From a checkpoint of a small transformer trained on Wikipedia.
Architecture: LayerNorm before each block, rotary positions, no biases in attention or MLP, tied embeddings.
Training: a variant of Muon for these matrices, 339M tokens, 5166 steps.
Each number is 128 + 24 x the weight over its row's rms, rounded and kept within 0 to 255. Layers, rows and columns count from 0. Numbers have three digits each. The size before them is the row's rms in percent of the matrix's.

# up: layer 16 MLP up, 576x224, rms 0.171, rows 520-575, columns 56-111
# down: layer 16 MLP down (transposed), 576x224, rms 0.171, rows 520-575, columns 56-111
# gate: layer 16 MLP gate, 576x224, rms 0.178, rows 521-575, columns 56-111
up520 061:127114134099145077142125099088132142072138153149112123161146107125113124139133113148161146163160110107175134138083124094122143093102121104113125089147111119123111142110
down520 070:117070173123131133144137098104115103128145163123183150132128107165118094119150129138109112141112137120145075166087164148165140142109132135136154114103144075130121115126
gate521 097:098141161104136069138128077074126122110149106129128110141126111157102149084085127122157135135162101117157152134143106126094101113123138150101133173160116156145140173118
up521 104:137132099102155154093132149161150136174184118142126163162126156121113106142103093135081104191115083178107126138115158156142167111134110124125117124116156152126118093139
down521 103:122128118097132120106123139109153123118133170137173106167117138137124133125142169138112139134156129120137145173130147167138102153150100151125144179125099101105134109119
gate522 102:111142137191125143143086114117103162108074109121123093090121132119150128152157121084103113136135110136146170163174120134110180101154122103091101131151138135114116145092
up522 106:133139093136111117112170124099132159093123184141100106095123139104140093122171063133133110153136123105149157110102116122102109082120129103108160143113123136132152123137
down522 100:152130107165103128113137124116129113100113131137118110144121120094122111115139134126112070134112152155103136095125105180129104139158116158105140109155131083117101145149
gate523 107:134136101118071133114102121175065124139141167106137129134152125139143139108156099135112139090119120110140107130131128114105104157083120124083122168136121139096135147120
up523 111:111146119176169158157136127104151098122139090169129158133126164158079137116113115119134100149111136116123145102107129139182080120154141130167160126109147130111150105140
down523 105:150117117135127137127096177138150138139107112120092125106133057144154154135116127102108172140104136077176171132133140136193174166103142098110103140097097159111099123110
gate524 066:116130126120112096136125146127112117111123105155077116152108145111146083113138121104162141094138145115149120158140123152169145114155113101120147158137100153137142143111
up524 061:172143148139126146121143096126132124124124124138098174132171126135134171136079133119137140157109116150113111125068132126113119158120125205145111144131137083141119111137
down524 069:126128161115115142143091107149166115145131134131144142085089111136159157137097186139131089117103125119120119101110118124143136120102152133160094138111137121123118111113
gate525 103:135105183115164146128117147136135140103139146070117119082115125121165167114118184129097119126105122110138060124119129108184155094126136104142126134140114124146079154112
up525 101:122131112142127111128112123084158132121137158094134129134137100142133101094087105147115127164092138096131123120140115108111146116120107096122141173067117136138137167118
down525 106:157130163114130129114126157143115149136121134101144129117128101137153144135126114115110150129107129116131130100112083115182162101107137128169118124111112128139111175143
gate526 101:154157132120120102145159083132099121124166130139143108107139122090120104135171130130108150131126081106131091168158115138123118135074143153106136154100118111119135125073
up526 105:156127121076170138128118164092120129135116059136118122123143207108138142098120126110106155109100126129162160153155123150109099103133139118137120118098124142144133144141
down526 098:138147113172152124144139127099105093125153130097097100129148132155117129141127141143107134109088112165135092155134134140140137119051110137100139100176138114092133100116
gate527 085:131095155093102155112110110135103115148124134152106125152144106125135099109122093161105097162129107137128119118125101150119107139094141126173106116141072204163081117118
up527 084:114134142146136171114158126068108147104169106113116115100104169107124170123143149099123147094121140137113115131128142124098118120149110116142130161132155103142152108118
down527 085:138137200140100132132169109103136124141142176126112149137160155116117171122116126120114144097164118133135127146090133125157157132128078151081166100142135175111083082134
gate528 115:079075110102122151105112124071147149145132109134129150107129156181140077142111165102127129135139173154154145118119148115118166198140126094099152141142123111110130168155
up528 112:161151115095125121123124124111109105111115134140153139164165087152129111116118147157104153097093100086161136142140147109106089094132141176133131076121127140149129103132
down528 108:119127107122127128127107082097128106120118149118107109178149139093091128163142159141129167149161107122164116104114168100142120138131138152120121098129167144147184117155
gate529 103:069093099091122084152088127137124137125100120142135162129125120151087130127135118111091135091131139139151081122158109131090132134130087121131143151143158172158131159114
up529 105:110141145131123119129097109111118111123077106110146135139150126144116127122129133130095172092152089098126151134125135131132145126138132169126147109111094146127111142126
down529 100:108107199138176133135135121134137133159132139177117186117117119157115115090115159160123154175123126171107071137131101158122122145142089109111149150153118096115123089140
gate530 099:140086132128158143164125105105119119147103166145120142142123097125106149095105114119122186156113100112193067111108144121181150128153109107160153157125151129164125106156
up530 102:069166159158146180116071110107107129117129142112150141094132148148153121113117064133142115059138176124127129077154087125094150171114143137121141082133143146107164125083
down530 092:165136099199161111119101164117128139138153140096146133117147118147111131126135134133129157125102102156121148100129121094086127118097110114118128095118173142141093153158
gate531 098:138120115131103101174139139163087121138125128116088147160094137137141179183074099123139163130068165129100115138180073103162145147117126138111135138105115096098094111100
up531 094:158165165143100117153160139129108121126109129100136105145064133122161122152124153133098125135101143150134110138105082130142164120112125114141123078129098124127113131110
down531 096:151136097143136151141143135108103108139131111148124111123143168110140119164132121106128160152083123160152096139077135121114158127147122116184068124109178181136153174068
gate532 104:106115110149195160089125131141133119129114091135169101105138155103115124123119151095138124162111104114115106126159110181136149150110145137151107133127122140103112139077
up532 093:133118127131131116077132100142144103100093102120169108143166158116179119125139145120138117109108125088119133151137110156113139137118131119131109123134088133111136137084
down532 105:161122144127205119081112104153106179125101126120125082119125149167166132164129154109151090067154107137137117131123111085177121144127146110116205127133123139068143159114
gate533 109:132129103139132100120110100115154088148112148129167136133126123129125128169142134126093112175159152145135086166127088163146120089166133130099127131113154135150125114155
up533 105:166138121116104105124156128110160135179122122112134137136145099131123121115179094120131152103120130114129073139109153163116102121108123144108115113136101148118088101144
down533 101:138138133140108113112107176155117125127114139117128141140143162118108151147170156109143144103130128164086116123167108145155186097137095146120112130155159113086140139138
gate534 103:140131125147144153119114134090136138118138109099124100083135130120104137140107166170138140136154096178117103145077102127133153158098131122104110145130136130107145111149
up534 099:092155112142084126151124134139154169174134128115142166157124144092130145148177145140162135111107098128159119110140147140128138108139130130141126140135097101127121164127
down534 104:147137122097110120112101133078156144125144145155148141135126166124112119157128139121119124124182125112130160107157123156117141159102064133106174122118125170108113127141
gate535 099:126142061123085113131112115128099138114126108104212118133175087132129119142158109120136148098097129085141126162120179145162147112099151158140148094141130101130130105136
up535 104:140116131123125157135141114134146118091094120143122131129133142094153158068088105155131099141150135149154117167154120082120120160108131153123106124198139101122175120138
down535 099:139116134073153123114133115149129132113089123117082153122163126156113131128110121105152131171108089130150115128157088080148135110143127149117121136140209160145122146119
gate536 103:143160118125129146120108110138143155103126164151149094102095136103083106138121124103094151124117106134155152146121107166133137135088108115126128108104117112093153122125
up536 105:139108098114175087115123146105160135119084108138132127132104136166137158107100120142163096103139099122091081138114174127142130096096144143099144132114117160124117095080
down536 107:109132148116112094148136152139144126147094153133119107179115159144098150173131127147121116106113119116141110101126129135094094133119112138117171199120140192123108123106
gate537 111:172120119101111136107145114126148111142144139129103078122057114156133167094129163116142091117116124142150152132107136113159144097106095078149124137175073151082115136165
up537 107:132104166148106099110120116169106097155121132119079171139149096109118173121110122154139123123116100122143091158138118077106147137169106068114129142136147159145123194130
down537 103:102155145164122168148154160125132147134127156154113093107135076136109146122129106106138171130092121086128112154143120177164127100110136127106096112120125067149147066121
gate538 087:148125130109136118143164118143096101092118086155145165150149159146125147138167165115142143161151124114091099149129112127068138138145177108137158074143124113113094102106
up538 077:125148128111144143105087145097112161162085125129168090099122124106151113112115087111143157129129132142157110116163128125183118141120108123131105139146071171124147145115
down538 085:126133122118140143121123110141132166127098132158124100117133165118193169065110095121130108093094117152112140156113176123145158130133090132132123099108152154171130099134
gate539 099:109124104168168154147129134113133117133113124155132132124129142100130135086115110096140106126096095137131189074130108077149153126100135113147135159145139141101115101123
up539 096:151123144120101145101112155075106116147141166139178148115125118143114082109125112097138122119105082131133161111148121154127137104107103107149125123112171122176138161117
down539 103:176117117152096118115132127149109117102109133088132117120138096117141149141125134143162150109130117139128175111080102161129106086148128091131078116162075206121110110111
gate540 092:160138147123170098121126096143126119100134121092139137108115151157143107157133126108116121140137148132135154104082105098180099104123111079140163171140153107135121119108
up540 094:129123147100128132080159149117152118143131109124116134135146143116149073085108101140169092137131157144151145100112143146100100107126130107115158141182122141143065122120
down540 089:086151133120126129100170131154094134149163128126120130129165149123106130164132072125130139154130122093134144133142144151129144109119127109145204131122169108146135116149
gate541 097:168127149112158105119118126101163115102198139131093145117135079132153137144094123122117111160119122143118141112160130132129093112082150170138169123104149139105118067105
up541 102:099158116097081141093091188162118097176095132105141126104117142103132086152162088115148153101140132130107114100135156102092096142155140116132151150123128159105141154148
down541 105:123116124122098170122098176140127089125163126139136158134129137104136131142089113147136145151152112108073151107091165119140135106128150129135155100116197093111164108143
gate542 103:124128152124132115139147087171124064107103155090148133121135155139160170120141132118134144145156147148141124137070118137150130151172118116106126142111160088121137114131
up542 102:149166134144147157117138103135108060123140173110118141130168137127100101076124165153165133129128118120125129183092151117149138155145147112116087120138167143118131096141
down542 094:096129148163115158101125140105121147095110159130130116128146129075095103118110175095143113114101157139132142154108123142146093165116158126160104089150112086077133152134
gate543 103:135137114134115126158104103106106117063123165114123109096176113131122093161078125162139150111150159117122133129136148165123138155124148146125149169056101104113128174090
up543 101:134181152113114135117117098107096160080172155100155098126118103121130132144114111123111085147126114134118126108172121116096131164093162165104114175118201136151141114125
down543 100:098120135159117131130122150152129131133127103107138107122118118118158092106107195137126134141115140140127122163090141165109155181115133156125169119101118093148098112123
gate544 099:140126168155179133159117131167095140163084132101123124150151152138109106143137099148158159139144135152102153140120142110173079152115165123098169142115109167098101153123
up544 095:133124081131084074131132114111101105114106106121124133142092146124137111137159113108125090119108129134138168122085113098107141159157160117147088113163159117147153167134
down544 092:144127157130088153133147178102104147125126153108120131150095140147113111126133151124140109180129138112156130135115129131126138093144161120098120125143089173119175131139
gate545 079:099163106134144128122144170139123078107129107121080121152127124159115145160105115145182147166147139095130149161115176138092083101127140123126102144144125118103122120113
up545 083:143149154119137109116122153177137146118127139165156106098123146129177149111153119112098115111134114136136149113098112083132150152170131128117152167086120129147161142143
down545 082:095135115121149137142111131156163126151126137127161122134152155103121080116129130100143090172130125153114106113101108091171127178164113124151160111147110144104122151155
gate546 086:163099166147137139068121067132135112179129165115139135126144167162138090125160096108074119149149137159114143117123127099143100123129082172122118112107106131097132163144
up546 088:117097139130162146149131105158070105161179099165153108134120126092112129158094144147151121155113116135123131139147128155153153136109123148123134127178149110180159083146
down546 090:134151191132116125172120111154116140135123126130123128133094136145137122110148123126137126090079121150129131120110158138131169101150092114088178132122093148097130172178
gate547 079:126183111145121127128121123165133118166101160167105155120137084128085136146143139158142126169111149150105115080134096127116089137142134147104122159160154150136124123118
up547 087:116159122111125064133122121080145122105130119138146148153143175110075160124136107118136136126094137133115127115122137091141154137156136137139114175171065124134112156144
down547 085:149158153157111103097140149133132120119143127161133152182097180150129092152088131150091125183159114106105167162107124158073127093164090126125130116126140143094158097079
gate548 100:162145133101137095141142164117135179117099108133123148098103079141109101144169141126154121132091108130139085129088097098144118142111122161097124142153138137128149111132
up548 108:135125132146128155165126111105116101101113097158104108173099158076106141087116160122119099146172146098095135115115132132131116149118135117137142138157171144161116064085
down548 103:097156078109133132138158165105155086115113137104083106097114144140129138180126123127117153091121160164119129134125137141123123106123148145125133129082113168124104148182
gate549 091:125103113124113141117118103105155095113131154159110162136139162110136095096175115083093156122126125126159140159145139086109133132149124138140144136115145111147123130153
up549 090:058133089111112121157110134105150131122121095151155113113141137124152081131147111083095134099150092147159133132101156137143124117152123133108126090146145133119130106148
down549 089:151091123092166156150139105144140150117172098114129137093103152129156121111084121080116162140150120113120160109070091115113157123107076112124103123131095169157134103119
gate550 100:147113111043130157108139133115113150170183131146089139117126104112124154134144070094118131137139128114140162134107123118119124092152119082155118128135164149082143139181
up550 109:107125084183136113113153136099093104127118130138137109143107172130137149133145099147151109128157121138104130088126135088095163138169110111134101121061102159140125148139
down550 101:114135152057138118109121119112155142106101131136126102140128140148141105099153148121146171139138102126146117157124130139173154135143070115119135142138149117150128149139
gate551 104:101120138117154140143117110080140144173132166125119132144112144126173125141169145097123145136092106083121132078159158115125108130169126094165113156108153145121156121162
up551 104:198114085152107139179114138163109138152133147128119111107142156074128145156125159139086115100154106128116126121134131133129131136103152174119109149125067144111163126120
down551 099:148034130157155112103153196149150136167123093115148121140137135070116156120147116150105140147121161152118107156147127084135110124094127121131124148127107129090120150103
gate552 099:107132116128114114132110118096135164111108152130134175128146112141138160122104113120068130122110122130106149114135138164095121150110141096187127141105115143153112110126
up552 104:113118104070163105115140124125138161174099055084127125093133136097179147142137146176154144142103126105176159154128118142132119139122130138143113105157179138102160090134
down552 108:102132142135112091113158172108128134149134141132122128126120083146129144150104101186129084152125148133100107118157108146122128104129124128123102101161133179117090110163
gate553 091:146175116132137132151105129118103146141148142133136112105105134150108133155138127157148096109115151100107161096090125131128103153135115133097130132127166129131121100113
up553 096:099128125107150130114125130105136096140157133155189139116073156093148164119158135133123170098104107120098146105150140145140092137118117143100157152097095143119137149126
down553 084:145172096155125108094105110109085114106156152174107137111110107147171064161190101140149109140120180124118189100124126115138111121093117092127082132160161101139123123091
gate554 099:106137120165102084142143092121135116117116154126146125189119113141124110126132103174157102152108173132127147176097105146151160118070104110135164110147115137087147093099
up554 105:119172115105133135118110111115129160105161125119145102140170142141081123132152069176171103133134169148115153105111096145141123150101121135134110123131173155126134116132
down554 102:105137070134124118122103134166138131166165125170136126119118150108148150134131131120124109113133192175113143140154123141089152160126125183120105103138134139101112119108
gate555 108:159152086131113123139149103118140098142151183130143138177148137124177147119134138103123143152143106130108127139097110137128167141120153119152099108134103133143127126116
up555 100:139106105134078145100143125143101156139132102110143148120119104144134101115099108135115134129093117131117115121144124160086169120133142097140103117166160110132139092114
down555 100:170155153120086121115102116160096122102139123143173127109124165163144050121098136106130132133145124112125126118138092149138125146100160136120072101140124119115161120102
gate556 114:120105090120105132110090142143094134140131147118160080169114128124137131145099103132123120127104127150089102163118180128105163144170146173124096126128136150169112135085
up556 110:103135109074142159123125162112160131138091160121153126144132146126170102122144114097133129137161139095122134110115165149139088100118143134125122172161141123147127197128
down556 116:190122112144105130150137137148121121146110085127125127085121109102138129091098147158116124156169093108101146152152106123083152127146129146108003129118146128131115122132
gate557 091:154116138133139106113127132111115110100161140138115158105144098152142127114088142156091130144140134150094119153087144139145162094102095100044104098116185161106133147176
up557 112:091166135146102112186148168145085112143095152111121148128139140119139152135201126110151112134081106137101121074169110115108146150105172140155151100119115133160127140097
down557 102:150122144138122149085106106145114101115127111160121107096105107136110123111090135163130139111151143138125115151094115130176125081129094128070172152111178116155120132149
gate558 098:168169165105123136097148101171144155123127124082135079113137126101120142101108161153132128164137105133138152137139130152120143130102150112119113154146095148120161167147
up558 099:127093146155081166136136096143166117116153121159126152127124125145108102127087151068131138095094163154115133058138133135143154153137153152137112084151113101093131094121
down558 094:118122169163122132104139160147115163100143104109127112164101155114135157118129148115101136118123107082112178172139110142093187119158159122157117129118093093168155120125
gate559 066:161135132120061150160103118119181095117156133126165164123107116153129111114150105135160078128121152106111164122137107105140130157136121131125102090112094169139116117122
up559 070:144136156142097111172110118059140151095105139168096157131127122099117186113183170114142139098152121105119131115139111096135150100126127160097129105115127092133119128115
down559 072:129126143129136112126140132100139122140100129095113139130146131145113138118122129059101085107134102090115124091150148121124119123138129165125105172120162157121118165123
gate560 100:115125079106121111156156169106105149085060122164114116125114136141155165125127081126137121129125112125093116114100126113124135116153103095086128147127116127158157145171
up560 097:144133133149097106121116141100142078110119135178125100151118134127127138121106122162134111118150124153147107122141144100094154135125140133135126190113133164125155120124
down560 096:128121141120116154138135106124116129121153054130094132144124156126139118158133115116092139118104131103137138091124130098140144161127113127119127150134117174123216127104
gate561 094:137121103125173132110112140132112136108112130108094178129143083151088130109153173124140110115088179150134088121148163108153107173147173123140181129101152130127096120113
up561 094:151108130098151093147118134140139099153140136120169126132109135137136113118105101096125139116108168104091120114102077145104121120125107132123107111142141092096111140116
down561 095:117141121196149146126147113131120155143150136121147110136129155134116132135090101117165144133181127125124113138140146146125140123127160112109177124119126148116156133146
gate562 070:128094135104130101151163129144179107137126161157135154126100122116124135105088124111138183139152079135146114178169118121134109164192114110138122116155140120143167161171
up562 077:087138118138106180135099128124101183158125143123121118113167135161113120153103150115106099112109152086119163109114101179185143163079150141143104138116098128140089112101
down562 074:111110146130140175106133119145137173135118104146156129105121107121055121129116138150140141118060136140097136065159146138145143084147073132098114150144121129126110110125
gate563 125:195158139142114166139157138120129161096149190136158111095106160144141098117137129142140147153077133118141115110120159137154104123128100125123131170160153087120136165071
up563 111:165146118152140134090178146122107123117062095136162101133114118123154128149127137136128136121170189125123116096120149127135133129106132127108107153110145137178146114102
down563 114:119135152102139144129120148115124134152149164115133149158115109109134143095149145111076113180095092125138110127121121101126143075120182099097192133164111070107091126150
gate564 107:135129109124156110128112131175110142130135123147155137087157122147097109152140164153154157134117124185127131130138120131127098151103124137120181157119149139169117133151
up564 109:178128121134146163109111144134153142088061094167092088113143141160134143088178132154125099108116121179127155120128146093088145142139150112135161162153170137144157118152
down564 100:160162129152135141134122139138127127146130155138146112114142117122092107128128125141142090141149106104099145159139126087121125125146144148144141165130129172107127107125
gate565 096:104120155152152127125120155106093097125094139147150134075069128108156154095137120141156132112163130135175133132165136128167132085134123153149123138095154140162131113146
up565 105:111099182108082155132155100152103138109099119101130083115146107139104144115175104174129144137155131126113153135130144088112161105162197166099128135093129148128091156156
down565 103:123187092133141121128124149165147088152146118143141136100165095133155141164132125172110136146103108158107131113116180160119145150088114125088139131112122112125107086123
gate566 117:121147128179146128150084106185147132158122106174142116148097149142153133118140150117121109084099148175157119124091135120082136140131132091095090174097145164103136085120
up566 119:093137158110166132067106111130143101125143102150136137128133104116149110100149118119133144123140118129171109167100103131123150081127081175154142150115094203158105148104
down566 104:100143114124157110166126119144104139123130092130155140111152138126106137119141080108178161130143121126100157131151099136129134161133087103115224156132146120129118166134
gate567 098:132138123173139160105154107136159176152136159079111138121141164123112122183137117112156088116120103163155159137160147163122125125150154076138163195107140115167111171120
up567 100:091147125121106071152103151128130157118109110104121143123181128159109123139109128134104176132146121138165129164155139094120090136107087192142147151111103138120131159145
down567 097:128136094144102138136120156102127126148092134124148149115127139156120131145140098151101069120110135112108129144167121086095133164113104110141125110149141179126130116156
gate568 106:114106130151139151136146128084112139122163138095132122137071124164145107124171091114117102156143134111125152151108074120177149089144127117100110124076166144129141139161
up568 113:122109149138111122140140124140168149167130145145154138134129120122065116108160101100131148106158146104126107130124121185142127146120121117137111067168089158112125095107
down568 111:125101166127169143120138158119150096168100102128138138110180139066124113143153115103094137073117111125106127127161138150117107138157124134130145167146125170105150146106
gate569 107:122159095112134108155083104142158150125113145125185168130113132149125125111062157148161113152122130070123159155154098127140087153144161136127073121118094128149154133133
up569 105:155163132108105100120116134121134124126103132103138105150136136114149144136083133151123165140116118124126147145110117095077084110127132131091136175164122168133131166144
down569 110:115130107142092146171122109089128149116170125150167097173095111136090119124153108137119126073094126144149170099133152165118113107107161152130100115092117117177174110120
gate570 102:087137123109118118144116108108123092125116151178138103129123106143130123120115101070125165162155136139109149153136113122139119109147117126143118098149154159100156156142
up570 104:200175121145132122090138126146127137154129098114131145115146118161144175092111105138128133142128118121120130097151130096103140133115114054112148157142129149153158169127
down570 111:144149077098157167126060076106084131113095103135159150142190128137152144096132106163145107122151119136125115139118142119146159116131097137137178133125135151140145112108
gate571 101:105095069136113126095152120122113153126161126129116120105138141119143162103125086133123131118148087121151115113157167117165126084161105154144124099110126133116142112157
up571 098:125131117115123116130105118127147122140151153176158114131125123112108117152100126079103121116143134154121104118107072096123104127117125147141131156118139149120078131092
down571 100:101124125091143150148135137120135116129091157145132099138133115164110141107135095098123126182119102145122181107132147122137131126123138091144032067116177143107164111106
gate572 093:122149151119154116127125114136151078124138180079168129147162174108102117158146137151141145139126121121096103121090113094107146137107066130123128129106140118124123147129
up572 073:169168113096112124115134139109127073090171090137133168116126132129136147114139133158120112133143127126106118124090120104109116097128138124133122163081111103138074144120
down572 090:101163097148141122166161129108129128154113107069173114156152113138103169103152110101110160167106115160160107098143155136178139132132131112150167107114113085119120123129
gate573 093:106112106093090142130170128108155102080107129154190108076103114117122122148110142104140154118139112145150113129117132149133134134145188139144128133125178119121167118082
up573 092:093166143064106150123184118118121146115155150133136141125080161110128146096119127126123086125116159124110133161182105161125151136167150121127137125147146098121149183132
down573 092:134138159142127101117159157131083116046141151169135114144132163093158093138154117080054118132095160109101095116099149113114121127140155134110159121134138138097120097114
gate574 103:118119156144130152116110159127109147174143134126148115141110142141087134137103096168107097089126161111112113099157137117142117144120139117111149140104155120099125151080
up574 113:145108063127110166119064157103114138096101154140086119149164128123124100117116131178163102163143142114098138121125126167145119102165160132083142154161136112113114094120
down574 100:109107156166072105165138116169134146125166164162181133130133141119119094162103132145141142084094121132130113151090085097121164152117162111107105115140149214099144109108
gate575 114:107128162122116095141155150128109103135147128130133143136094110127149153112153142129150137121131109113128111144123119120198113175141183132119142137112145119161113149085
up575 117:140115155133164117127151143169143154138095111136160148123127150121154112136143124149125154133129130156140107104113119120078107106166134112097117149088128124140104139132
down575 117:096149094142117115140151131134127104146136112175150134122163119130165098123184157096135141106108109139124133130139093082093168144120134101090122083136158100129123100128